Weights of a small transformer language model.
Architecture: LayerNorm before each block, rotary positions, biases, untied embeddings, attention and MLP in parallel.
Each number is 128 + 24 x the weight over its row's rms, rounded and kept within 0 to 255. Layers, rows and columns count from 0. The size above them is the row's rms in percent of the matrix's.

# layer 6 MLP down, 384x1152, rms 0.0361, rows 222-270, columns 960-1023
size [ 95  96  96 103  98 119  95 101  93  99  99 105  98 107 101  98 104  93  99  94  96  97  95 105  99  96  93 100 101  99 100  99  99  93  99  96  98 104 104 101  96 100  99  97  97 105 103  99  96]
[[ 84 107  95  88 134  97  99  63 131 131 124 133 134  93 161 118 112  80 117 117 107 122 106 108 109 120 181 105 111  89 115 112  77 176 106 128  94 119 115 130 134 150 142 124 140 115  93 159 155 143 114 123 134 152 106 119 116 122 134 135 155 114 127  97]
 [122 125 154 171 125 158 111 133  97 118 143 125  95 143 131 113 118 132 109 126 160 102 105 122 123 114 113 130 133  93 173  93 121 107 123 121 108 137 150 122 102  49 130 170 120 154 119 116 146 110 127 154 134 117 187 107 120 104 172 181 164 128 127 109]
 [139 147 131  77 180 164 130 147 116 155 147 159 119 104 176 100 169 145  88 156 111 138 145  97  58 130 137 128 133 135  91 131 120 167 111 120 120 139  84  98 137  78 161 187 132 149 151 147 136 125 158 135  88 132 141 119 127 169 149 133 138 142 108 137]
 [ 84 135 109 101 158 102  96 109 148 143 116 179 114 123 130 132  89 127 132 118 131 111 162 126  95 120 153 124 119 114 127 175 121 120 116 172 100 143 117 164 128 140 111 153  99 120  53 147 119 115 112 117 129 140 187 119 114  97 140 173 138 123 104 104]
 [168 160 117 110 116 121 109  97 168 133 110 173 111 163 149 130 119 152 141 148 117 161 135 131 157 147 161 112 131 115 132 125 126 168 102  91 121 140 113 114 127 145 157 139 114 152  71 128 140 142 153 160 109  65 115 106 105 127 159 105 107 109  94 117]
 [146 114 120 110 165 129 117 135 158 141 149 143 128 111 148  94 129 156 138  91 152 111 140 166 125 150  66 113  78 130 161 158 137 124  99 141 135 110 145 105  88 104 128 108 109 112 132 105 143 127 140 141 153 146 114 128 191 111 116 119  76 134 104 139]
 [121 142 127 108 113 133 109  99 124 145 136 105  92 154  89  90 100 131 189 110 124 134 148 110 138 146 107 145 132 143  97  69 133 140  96 114 128 108 104 139  96 150 103 146 126 113 138 126 142  78 168 129 164 116 165 158 150 109  95 150 137 111 131 126]
 [ 94 108  85 150 119 119  78  91 149 161 106 121 127 110 113 111 168  90 161 115 118 111 136  99 121 156 109  79  95  61 114 139 133 118 119 137 116 104  64 131  87 116  96 114 129 107 114 139 133 127 128 162 149 145  81 107 132 110 165 129 116 119 160 134]
 [182 122 135 150 130 172 109 168 101 159 125 114 133  91 124 122 129  53  89 111 158 141 100 116 135 123 138 150 152 136 127 136 107  82 136 144 111 143 152 165 163 132 162 133 132 115 117 143 158 126 132 105 142 122 122 113 121 121 152 127 111 142 125  89]
 [109 112 161 162 152 137 158 134 118  85  90 122 102 132 152 122 122 117 111 140 113 124 156 109  99 154 138 105 132 177 139 100 127 132 152 109 111 117 143 131 109 143  92 140  86  75 114 102 138 109  92 147 106 138 118 139 111 134 124 143 152 132 160 114]
 [140 153 128 120 112  98 129 155 124 124 176 116 109 102 166 148 111 132  87 142 141 121 112  82 127 133  96 129 160 127 120 126 126 127 162 140 166 143 145  96 100 170  75 143 108 137 104 156 155 111 157 105 143 120 138 165 121 107 142 145 150  98 131 133]
 [136 135 113 143 134 117 118 151 114 172  77 117 101  99 147 128 130  87 137 136 132 138 184 148  67 142 185 148 113 134 144 123 150  96 111 162 123 130 156 159 112 147 119 118 180 142 103 123 169 123 143 114 126 118  77 117 127 107 102 121 102 144  79 157]
 [112 125  72 168 195 140 141 162 124 105 128 100 137 160 164  92 111 159 146 129 139 153 113 126 152  92 178 142 135 122 161 144 135 151 115 144 148 100 138 129 132 104 142 101 174 105 105 110 181 162 115 133 132 109 125 120 123 145 110 149 126 124 134 136]
 [158 122 123 148  99 112 102 104 113 122 116 138 135 138 115 187 101 140 100 156 142 141 132 125  85 144 133 111 142 144 110 130 101 149 138 169 111 148 149  97 184 104 145 147 131 138 126 112 124 128  97 102 127 118 187 163 113 152 133 135 105 103  99 145]
 [141 141 146 141 134 125 106  95 142 107 132 117 164 148 162 133 143  63 133  87 124 103 131 136 128  97  96 123 116 167 131 106 135 140 126 138 104 120 121  93 143 118 131 111 154 135 135 165 123 137 140 125 133 180 165 101  98 139 129 151 117 147 129 102]
 [148  87 101 154 109 123 116 112 150 140 102 127 146 104 135  95  71 119 121 145 171 125 138  87 110 121  81 143 103 146 143 108 110 119 139 115 146 117 126 141 115 140 169 146  92  90 144  79 118 119 129 130 123 143 102  94 135 142  99 132 114 122 120 120]
 [118 146  80 143 124  96 126 108 108 138 116 132 116 145 112 137 119 141 125 117 164 130 108 132 129 116  84 103 122 188 161 142 115  99 131 101 160 142 100 161  91 101 128  81 122 120 156 139 150  87 144 122 150 151  94 141 127  86 142 142 148 152 124 112]
 [142 116  79  77 147 124 155 119 155 148 116 103 151  95 126 113 134  86 137 117 154 115 148 143 112 106 150  92 126 133 102 121 130 144 134 134 150 123 168 163  96 117 126 119 159  95 125 134 149 116 120 125 100 174  95 139 138 125 173 126 139 127 113 138]
 [111 132 144 149 155 189  92 136 153 179 141 102 162 141 153 126 123  91 155 101  90 150 160 143  97 143 152 122 100 163  84 149 103 127 148 178 126 103 163 159 112  92 134 112 125 152 132 154 153 143 124 122 122 112 149 158 160 108 142 173  73 133 103 137]
 [ 82 157 135 112 100 133 101 119 113 123 108 135 120 101 127 131 127 110 107 119 112 127 125 125 147 103 138 131  99 144 129 181 122 137 128 100 117  82 116 135 101 131 135 119 134 141 147 116 118 129 141 129 122 129 124 110 137 124 159 176  64 134 144 139]
 [129 117 119 109 137 160 149 103 137 155 140 134 138 125 113  68 110 142  98 146 113 125 116 116 182 144 140 146 133 127 155 141 154  68  78 149 103 127 157 129 148 191 147 134 130 171 142 174  62 128 166 109 140 101  73 125 155 128 135 120 163 173 135 151]
 [106 137 134  92 124  90 143 113 111 147 135 143 135 114 125 113 128 157 172 109 146 140 140 114 142 110 114  91 126 137 135 144 117 163 161 152 139 173 161 160  93 100 126 130 112 103  42  97  88 104 142 103 134 167 136 113 114 162 150 121  40 128 146 153]
 [147 114 153 142 136 140 164 140 184 133 122 161 166 156 117 143 157 153 157 139 153 106 125 191 117 140 135 140 133 101 100 131 121 134 125 127 128 142 144 165 102 148 101 175 126 115 142 163 146 131 143 125 129 138 134 133 141 176 140 102 147 125 135 129]
 [133 139 137 124 118 140 110 136 138 136 131 145 169  89 121 149 134 155 122 140 119 128 133 125 155 126 123 143 152 171 148 162 143 116 141 139 162 120 148  88 163 109 104 130 118  77 155 120 103 114 135  99 160 129 131 132 158  69 105 101 111 115 163 120]
 [126 112  87 116 152 139 119 137 150  84 134 185 123 117 150 128  85 125 103 128 170 115 116 127 146 133 140 101 144  83 126 113 208  99 125 129 132 142 122 128 120 125 125 113 116 134 149 150 130 153  72 184 118 131 165 171  89  82 161 118 108 134 128 109]
 [146 115 134 149 136 127 128 170 103 146  78 145 142 144 138 135 103 129 153 117 130 126  96 124 148 128 136 123 133 146 141 153 166 128 150 119 116 137 128 154 111 103 112 141 125 146 133 122 137 147 122 158 135 114 134 141 176 159 114 147 122 123 144  91]
 [ 94 116 100 160 159 166 135 163 154  95  96  82 125  98 115  91 123 145 147 159 102 129 134 143 135 147 126  87 172 133 138  91 137  97 180 165 122 164 117 146 136  85  85 125 112 109 135 157 119 137  84 126 137 144 199 116  92 104 144 143 163 133 169 118]
 [159  84 176 133 124  88 127 133 136 125 116 106 120 132 107 143 134 148 111 141 115  94 121 161 124 148 186 162  93  71 143 129 150 121 121 155 118 152 139 123 137 141 149 108 117  93 119 115  78 119 136 110 144 129 143 139 115 134 164 150 123  95 127 107]
 [145 143 139 145 167 131  94  90 122 113 153  98 116 166 118 120 134 115 108 133  97 145 108 103 106 114 145 132 104 131 170 116 144  98  75 105 109 150  79  87 133 125 154 164 107 141 102 123 100 150 104 112 102 129  90 131 123 130 131 110 102 131 156 123]
 [152 114 128  81 153 185 135 111 177 136 130 146 133 134 152 136 104 114 144 138 139 112 130 148 110 149 129 124 154 166 146 107 151 123 133 140 154  91 175 147 139 112 151 154 169 139 161 144 146 115 124 146 121  78  95 126 123  63 146 144 159 118 142 126]
 [119 121 131 136 111 108 102  82 123 108 105 154 147 185 199 133 118 135 155 104 165 108 138 122 119 114 145 133 118 152 102 166 143  97 111 120  97 136 125 111 131 128 179 106 101 113  91 119 145 160  96 129 124 175 111  92 121 132  66 140 104 157 138 167]
 [133  75  95 123 128 157 180 190 150 122 157 158  98 141 130  95 122 147  81 154 103 136  95 134 116 120 143 126 147  90 160 109 127 107 134 128 163 144 107 120 117 120 125 134 128  91 100 117 102 138 128 105 135 121 115 124 119 113 175 110 132 178 119 169]
 [142 121 129 126 132  95 167 157  86 127 111 157 101 137 122 129 125 130 104 138  74 114 110 151  77  95 119 115 160 146  99 126 159  65  90 120 130 147 100 145 111 151 116 100 108 149  86 137  93 147 135 103  82 175  92 119 157 130 152 133 109 154  97  87]
 [136 115 117 106 156 101  97 154  96 104 127 102 126 154 122 154 107 123 134  89 113 107 162 136 124 106 124 116 118 119 137  92 141 124 132 130 113 122 128 147  99  83 139 117  98 120  97 160 156 122 114 120 102 101 152 108 133 117  55 114 142 141 120 145]
 [103 147 126 158 109 114  91 112 143 128 138  72 173 171  42 134 155 131 173 146 150 158 131 155 129  96 143 144 114 102 153 182  84 139 141  96 106 146 122 135 153 131 114  88 135 155  98 173 117 100 105 138 138 117 111 128 133 166 169 144 114  86 148 142]
 [ 87 163 101  78 111 112 119 147 143 119 139 119 149 163 172 138 102 147  99  96 146 108 129 161 119 136 125 144  96 115 141 129 161 120 150  64 119 143 127 145 114 118 138 104 137  98 166 143 154 168 141 140 132 134 131 123 121 143 120 137 133 127 119 132]
 [ 98 125 142 126 118 138 110 134 145 157 150 105 110 100 147 121 144 133 163 115 116 136 128 126 142 127  71 166  97 117 137 176 113  92 105 119 120 139 153 107 117 131 123 126 135 104 167 135 136 100 143  68 128 123 169 153 158 122 126 130  89 119 145 157]
 [162 125 116 152  91 118 135 128  85 137 104 144 129 103 107 120  92 131 126 140 124 136 128  96 198 117 151  79 138 148 137 122  87 132  95 178 110 117  98 140 106  92 138 107  94 111 132 154 164 154 140 113 131 114 143 147 122 122 136 138 138 103  75 137]
 [168  79 132 103 136 156 133 147 123 109 141  92  87 133  73 116 144  97 116 106 127 138 120 124 162 158 113 136  97 133 136  97 141 126 123 115 114 136  86 131 124 104 139 109 118 112  91 136 107  93 147 108 162 133 120 137  29 125 124  92 165 135  63 106]
 [114 166 132 108 163 150 110 166 142 120 125 175 147 107 155 116 140 106 161 131 146 159 103 160 126 120 128 119 135 117 111 164 141 150 107 131 115  98  96 137 131 111 153  91  41 125 175 136 127 157  85 165 103 110 148 149 143 144 146 139 153 117 135 130]
 [164 111 176 115 134 145 117 138 141 109 105  74 125 124 125 123 172 179  56 115 152 108 125 115 135 147 111 134 149 108  84  88 117  99 104 130 152 119 166  87 131 170  84 133 125 166 192 119 142 145 101 169  97 121 111 108 105 125 125 149 149 155 113 121]
 [143 135 115 124 112 115 111 102 131 152 125  70 129  94 115 114 121 126  98 106 125 122 142 134 199 172 110 125 126 132  95 168  96 105 135 138 118 104 134 150  73 150 114 120 115 159  84  84 125 150 151  97 130 112 118 153 135 157 137 112 130 112 101 159]
 [ 69 128 143 128 166 123 119 147  98 106 182 100 141 151 148 106 129 174  94  85 138 122 141 121 160 130 145 111 147 110 174 104 170 140 131 128 131 148 149 118 140 109 149 155 121 102  80 148 162 102 127 116 118 127 127 115 156 135 135 145 138 162 114 140]
 [ 99 134 190 116 116 158 132 119 112 130 163  55 122 103  96 136 145 137 127 149 147 142 114 120 117 102  90 113  95 138 123 119 125 155 168 109 160 111 104 101 115 118 127 153 158 132 105  99 111  92 146 101 135 150 111 153 155 111 121 122 136  90 114  88]
 [174 134 107 136 136 154  97 122 139 152 109 101 137 165 139 116 157 151 148 119 105 108 147 158 172 150 127 170 118 107 139 134 150 119 150 148 141  86 108 170 104 125 104 105  92 134 109 103 186 130  84 140 122 114  95 173 130 135 123 136 155 130 123 143]
 [ 92 146 138 119 145  94 118 141 121 154 126 124 109 128 116  92 133 117  90 161 151 114 133 121 118 128 117 135 147 104 116 130 142 129  93 134 130 117 133 135 123  90 147 117 129 146 120 142 121 123 139 140 127 116 154  94  98 146 155 114 100 106 105 129]
 [ 95  96 132 147 136 146 162 114 135 132 209 129 130 119 161 118 130 116 108  91 125  95 184 152 149 128 167 101 106 136 141 148  88 117 142 125 114 145 115  71  81 140 140 127 137 145 129 163 130 137 125 133 142 100 130  95 162 101 152 123 145 129 156 159]
 [102  94 120 110 138 133 117 139 109 112 147 126 137 122 126 127  95 128 187 131 155 155  97 143 115 161 164 101 107 142 112 190 122 139 143 140 109 127 119 141 113 139  68 100 123 156 112 148 137 107  98 159 137 167 151 103 110 122 113 123  45 126 158 103]
 [136 105 126 172 110 148 151 114  98 100 103  97 164 125 156 112  91 166 108 107  88 153 130 146 126 115 152 137  78  66  96 102  84 136 105 112  72 113 137 114 133 135 131 169 137 122 112  95  79 117 143 139 125 128 114 138 115 126  78 132 132 116 126 126]]